Each number is 200 + 20 x the weight over its row's rms, rounded and kept within 0 to 999. Layers, rows and columns count from 0. The size before them is the row's rms in percent of the matrix's.

# up: layer 9 MLP up, 704x256, rms 0.0945, rows 516-524, columns 0-127
# down: layer 9 MLP down (transposed), 704x256, rms 0.137, rows 516-523, columns 0-127
# gate: layer 9 MLP gate, 704x256, rms 0.0939, rows 517-524, columns 0-127
up516,095,227,205,191,210,221,188,208,201,189,198,213,215,204,237,180,199,223,191,218,159,199,185,226,176,165,191,189,201,207,183,153,192,207,205,185,217,195,221,222,143,205,184,221,236,190,185,176,217,203,193,190,182,231,169,210,214,224,207,196,182,193,193,223,209,202,206,179,210,189,249,199,172,218,172,212,205,195,189,190,186,189,190,219,178,219,210,177,193,172,212,230,186,179,178,206,196,227,200,199,206,184,214,189,210,221,182,238,192,195,209,175,251,234,217,193,234,196,214,191,204,214,184,226,202,165,184,219,225
down516,097,186,229,219,237,211,239,218,208,214,219,196,217,196,205,198,204,186,190,196,216,170,212,206,212,191,232,235,172,212,137,218,188,173,230,185,218,207,188,164,228,165,214,187,200,211,236,213,192,209,203,228,206,213,210,193,209,223,225,185,197,238,174,176,207,177,169,189,211,200,197,182,265,198,211,202,179,212,228,206,166,170,235,202,202,204,213,187,220,194,208,197,199,180,184,193,220,177,178,244,233,221,196,205,180,197,232,163,194,213,240,213,206,200,191,206,199,205,212,213,212,196,217,185,199,215,239,189,202
gate517,096,167,194,168,195,179,189,205,229,209,227,193,212,207,184,172,193,165,189,188,183,184,183,193,205,166,232,176,185,192,162,203,195,177,235,186,180,190,200,168,213,167,233,195,189,197,173,189,199,208,155,182,232,182,244,224,170,191,210,234,216,218,164,229,168,162,180,190,167,195,213,174,163,210,204,171,203,192,186,191,187,191,200,200,207,174,194,176,190,172,173,186,186,194,208,230,184,187,178,200,225,174,188,206,217,190,203,166,173,212,200,210,232,190,208,237,189,194,236,196,200,205,198,215,226,200,223,194,229
up517,096,184,191,183,186,210,196,209,211,176,191,202,214,229,179,202,179,180,203,219,212,176,207,154,174,209,202,171,182,209,212,237,203,216,212,230,191,209,170,214,204,195,229,193,204,215,191,224,227,190,192,188,241,249,189,189,217,197,234,189,199,201,183,215,213,205,205,202,190,210,220,190,198,187,183,187,173,185,207,192,204,202,173,187,196,158,194,197,205,200,188,216,209,216,232,200,170,184,203,215,201,207,167,205,206,212,227,155,197,182,226,204,181,176,213,185,172,223,230,196,188,216,216,225,201,195,157,192,211
down517,097,188,178,202,199,208,230,221,188,221,212,186,184,187,196,192,201,204,197,203,213,212,159,210,180,262,191,203,199,201,192,180,198,216,172,218,214,189,185,223,217,171,206,187,233,197,228,237,206,205,166,206,241,218,160,203,236,191,190,172,169,183,248,175,187,202,248,193,227,151,217,199,207,249,165,208,189,212,210,190,219,204,187,216,192,241,221,207,213,206,206,218,215,210,232,217,180,204,219,209,194,230,183,197,224,186,183,217,235,186,193,191,197,203,200,242,213,195,235,228,196,196,204,188,185,163,205,189,191
gate518,102,234,197,197,173,218,204,215,188,203,202,192,173,210,186,164,208,177,192,245,205,223,198,195,215,190,227,195,230,215,185,211,218,215,194,192,171,221,183,190,249,216,240,225,226,214,189,195,191,201,189,198,219,162,214,226,190,188,181,206,206,209,220,207,214,175,225,197,168,204,188,181,176,170,198,193,225,176,187,214,221,197,182,197,181,193,188,167,178,184,174,202,188,193,202,210,202,229,174,194,227,211,213,159,198,210,205,202,221,166,203,192,175,197,197,181,178,175,194,195,163,243,189,194,220,219,204,187,212
up518,103,211,193,209,204,198,211,220,185,203,218,179,181,205,218,202,163,211,216,197,207,172,206,199,225,198,206,194,220,169,218,217,221,214,215,180,225,188,188,182,257,178,230,218,168,181,192,207,224,182,219,200,205,205,193,244,233,192,214,204,179,170,210,179,204,225,254,199,227,191,192,199,225,202,198,207,215,203,177,167,187,215,199,178,199,209,160,185,161,182,167,192,192,179,210,205,217,208,192,186,209,202,204,195,158,148,198,173,248,178,188,208,169,215,188,206,227,177,195,223,201,191,198,176,229,174,213,206,188
down518,105,217,167,197,192,201,211,179,197,235,191,184,246,209,210,186,221,196,175,191,202,184,193,209,171,204,195,225,214,186,215,224,202,221,230,222,197,183,236,196,182,218,201,229,188,198,201,207,173,195,209,224,215,198,226,183,218,180,161,207,187,201,197,190,214,210,179,195,205,226,186,189,192,162,225,146,192,183,200,188,207,196,211,198,161,201,184,212,201,184,192,167,223,200,195,219,223,191,211,219,212,198,210,190,201,173,188,214,223,192,192,198,186,214,197,202,199,243,180,218,198,240,217,183,201,217,203,258,213
gate519,101,205,186,181,225,220,206,198,191,209,183,213,207,170,241,194,209,207,196,182,221,183,206,204,196,205,203,188,226,216,210,203,237,175,221,214,176,235,224,204,237,197,159,170,149,202,226,186,211,212,224,187,222,239,194,232,164,182,163,153,199,212,196,181,193,165,213,197,235,180,239,224,175,191,168,166,178,222,208,216,190,202,203,215,197,162,201,208,160,205,212,179,205,237,201,215,202,197,183,205,237,226,211,206,194,223,191,204,191,198,189,231,195,237,174,189,218,239,210,251,188,197,175,198,229,188,201,187,232
up519,099,166,177,178,202,177,211,220,199,193,204,208,198,232,132,199,207,178,211,172,201,226,192,161,194,124,212,209,246,199,187,184,191,170,218,201,192,189,219,199,219,229,201,185,230,188,202,222,204,170,228,229,168,214,179,221,198,157,168,230,180,183,201,221,237,233,181,158,168,184,187,179,218,213,199,195,207,215,173,218,173,183,205,203,224,196,253,210,188,215,196,178,205,207,196,169,178,206,204,172,207,167,198,192,183,206,205,188,210,182,256,202,182,199,209,197,180,180,209,196,192,209,154,178,211,173,186,170,204
down519,099,206,186,239,224,198,213,201,202,210,181,217,208,175,171,219,222,164,217,175,224,204,224,218,183,203,170,221,213,169,193,211,205,235,201,201,194,228,189,205,197,214,227,188,216,179,217,177,216,196,191,196,192,214,191,200,215,196,181,239,204,225,200,190,208,204,228,185,227,179,160,193,204,216,209,201,216,186,218,202,153,230,214,189,190,183,211,189,189,187,235,242,224,204,219,206,246,230,200,207,191,190,232,218,203,196,244,208,251,180,194,202,217,213,217,212,227,222,166,193,189,193,206,173,197,184,247,202,230
gate520,101,197,221,182,225,177,206,210,209,234,212,185,195,167,202,204,218,206,168,207,168,221,192,195,205,170,186,212,209,205,192,204,207,186,188,181,210,195,200,173,153,192,180,180,194,205,199,191,202,224,175,184,236,182,207,240,226,186,201,202,205,208,198,210,182,196,215,167,206,157,193,213,211,163,217,176,201,232,159,181,195,189,191,208,176,195,192,187,188,178,194,201,168,172,204,188,184,253,176,222,244,174,190,177,178,211,180,217,170,174,185,223,200,203,195,176,239,252,194,203,203,173,214,183,232,198,183,201,212
up520,098,205,233,186,206,196,199,208,208,190,202,217,227,215,215,195,224,194,173,199,172,230,184,196,196,182,174,173,212,181,184,179,203,202,206,188,190,201,223,194,173,203,204,199,201,144,206,187,210,213,226,189,218,186,210,214,245,173,257,222,221,227,210,222,184,207,176,188,187,196,210,200,236,181,204,203,178,201,229,203,193,198,264,198,171,208,179,155,205,169,199,192,199,203,221,224,171,190,213,191,221,196,178,215,199,186,183,156,205,179,177,197,198,179,196,154,182,206,170,226,203,201,168,241,222,184,166,189,191
down520,097,170,165,185,169,176,165,200,193,238,214,181,206,215,197,174,198,261,244,206,236,220,219,162,174,217,220,211,169,190,207,175,201,188,206,216,230,220,171,225,230,185,178,203,180,191,184,214,209,204,201,202,243,198,205,163,213,209,180,173,204,205,196,247,229,202,226,200,185,214,136,188,179,230,203,211,183,190,206,212,197,211,187,196,212,198,205,194,205,179,222,207,202,236,159,195,160,194,193,175,194,213,211,184,229,165,166,210,196,193,205,233,184,188,208,203,225,161,168,206,202,243,199,191,201,208,212,212,190
gate521,100,220,212,176,196,206,187,174,190,221,181,202,209,190,172,222,198,189,243,181,262,201,182,189,210,240,197,219,193,229,218,217,209,191,170,192,185,206,193,153,213,153,188,196,192,210,205,199,211,182,234,196,188,223,201,210,189,193,204,210,226,221,172,187,211,201,222,154,215,192,203,232,165,155,176,184,170,188,180,218,198,211,198,218,191,179,243,172,193,228,204,218,196,220,210,165,219,211,172,222,218,211,192,196,190,169,193,196,168,204,209,195,182,195,178,165,198,203,194,196,212,207,185,216,229,205,233,222,202
up521,100,173,200,157,179,197,196,207,211,220,185,205,197,220,196,234,243,205,179,204,188,251,192,201,192,168,175,203,173,221,217,184,216,159,210,225,219,205,179,192,244,203,176,163,195,218,234,172,195,231,198,188,233,221,169,206,208,213,186,202,177,193,212,231,198,197,229,208,227,155,204,216,207,211,235,178,183,190,190,205,205,205,193,209,193,167,163,178,177,197,193,203,157,221,213,187,201,220,166,198,181,230,195,189,178,182,219,180,183,209,224,228,219,191,210,196,208,204,194,213,215,181,209,201,187,168,190,184,215
down521,099,180,185,209,166,166,194,212,210,182,176,204,187,169,206,230,229,168,206,205,152,191,214,198,233,182,204,226,213,229,201,225,215,171,189,172,184,181,213,188,205,163,208,188,196,197,201,197,185,186,220,225,230,200,223,209,198,211,193,188,195,225,203,172,203,194,186,196,222,220,239,170,208,208,183,183,191,159,165,231,199,207,249,211,193,173,188,233,215,200,202,212,209,198,199,212,217,201,222,176,212,155,229,214,220,189,201,161,218,164,198,207,195,151,186,209,180,152,193,217,198,162,214,196,190,214,186,195,194
gate522,097,206,199,226,222,175,196,210,197,209,225,200,202,218,174,181,223,170,208,183,183,199,184,176,179,212,171,224,207,194,196,194,234,187,230,178,172,206,223,198,167,216,194,216,224,193,177,205,197,218,208,196,222,180,195,228,212,187,155,169,207,200,238,197,180,164,167,201,162,191,189,183,204,189,201,218,229,188,189,190,212,193,230,213,196,172,182,193,236,223,179,192,205,191,184,197,209,231,205,209,210,213,161,200,188,198,192,196,204,180,223,176,174,209,190,199,180,220,217,193,191,201,192,182,206,137,207,191,224
up522,096,218,205,203,192,225,170,213,215,198,227,200,179,184,180,213,223,181,214,166,207,193,192,224,213,192,227,186,189,202,206,197,191,193,235,176,156,188,197,194,215,197,180,187,204,223,213,208,196,169,170,199,188,213,157,182,178,172,215,193,199,206,190,147,191,181,208,178,199,151,210,224,190,190,200,174,198,207,157,184,213,149,196,181,205,227,217,224,179,203,212,203,220,174,187,227,197,207,193,200,204,194,215,189,205,171,207,213,185,203,202,234,203,203,205,196,155,188,210,195,210,203,229,223,175,202,204,245,184
down522,096,212,178,181,168,195,211,212,179,163,164,206,171,176,190,192,214,246,181,187,195,209,225,210,173,197,208,204,256,243,228,222,210,214,207,202,197,160,190,212,196,224,194,200,228,207,181,202,223,227,200,220,212,214,204,218,222,187,244,216,238,227,190,205,207,207,207,236,216,214,223,200,212,200,221,238,179,225,188,194,206,209,215,186,219,217,188,205,215,201,176,235,191,215,202,235,211,180,213,213,179,213,193,207,243,169,211,206,200,189,210,211,220,202,217,176,207,201,180,187,177,196,186,242,205,212,218,195,189
gate523,099,199,190,218,192,205,187,234,225,173,184,198,195,206,183,188,240,241,222,165,188,211,184,211,199,167,223,196,233,180,215,227,190,214,212,204,177,244,203,205,198,168,207,197,185,171,182,184,220,183,219,191,216,194,174,232,199,194,182,200,201,230,209,151,233,186,235,210,194,217,191,218,198,183,248,225,221,164,171,220,182,176,212,238,205,190,195,153,194,213,231,174,216,162,210,189,190,180,218,211,207,187,232,193,223,216,204,234,210,173,183,188,230,211,201,207,197,203,196,206,216,213,241,215,202,206,205,199,221
up523,102,187,189,229,187,219,218,195,198,186,196,225,201,190,230,217,186,202,185,258,193,188,209,199,181,191,187,192,186,226,190,207,211,192,197,199,209,163,221,215,166,211,200,194,203,165,217,186,210,223,208,194,182,213,195,178,204,188,186,199,209,204,204,182,179,218,195,219,231,178,197,186,221,225,169,196,227,242,257,227,197,219,155,178,180,242,204,187,211,196,221,209,194,200,181,214,216,217,187,214,206,218,210,225,207,204,194,194,207,220,175,192,226,201,227,230,188,214,229,178,154,161,187,209,171,219,213,181,183
down523,100,207,202,191,188,183,181,165,180,226,197,178,224,183,204,193,203,181,178,219,189,202,191,237,161,207,211,172,203,240,212,205,231,192,213,164,205,197,212,207,216,199,230,206,204,224,200,194,190,217,179,190,203,189,210,210,190,191,170,181,206,216,204,202,166,203,173,203,206,169,212,164,194,221,199,185,176,226,241,203,178,212,167,196,209,197,208,191,201,197,194,172,226,223,179,198,258,251,204,171,210,208,206,197,181,194,196,231,211,217,202,191,181,169,198,182,184,229,220,173,203,175,216,210,204,190,185,192,187
gate524,098,181,184,170,193,209,201,219,218,238,274,215,204,247,186,167,187,217,231,213,197,223,203,192,207,209,191,218,229,200,225,173,200,202,177,178,179,200,183,218,201,184,225,197,213,152,231,195,224,185,222,192,219,226,219,220,216,202,192,193,202,182,211,180,210,176,195,201,203,203,227,224,160,182,181,194,200,214,191,196,171,205,231,216,231,193,206,206,228,163,206,198,186,222,165,153,208,218,208,173,237,189,217,164,209,180,203,179,187,149,214,196,235,210,216,211,175,221,206,188,210,194,167,212,238,166,229,200,193
up524,096,192,198,189,210,219,226,182,172,188,209,212,187,202,216,205,191,222,187,200,204,178,235,161,212,202,213,199,203,206,169,197,209,197,194,214,228,197,142,185,195,189,194,204,182,206,203,205,196,190,163,180,170,202,224,217,196,248,232,236,230,219,185,208,215,174,215,206,174,150,177,185,178,219,182,179,224,215,213,209,200,190,198,187,213,222,209,254,233,196,196,193,183,205,211,215,246,188,190,185,198,211,247,184,243,225,170,171,225,218,196,181,225,150,200,209,197,216,170,203,183,211,211,195,181,189,218,161,222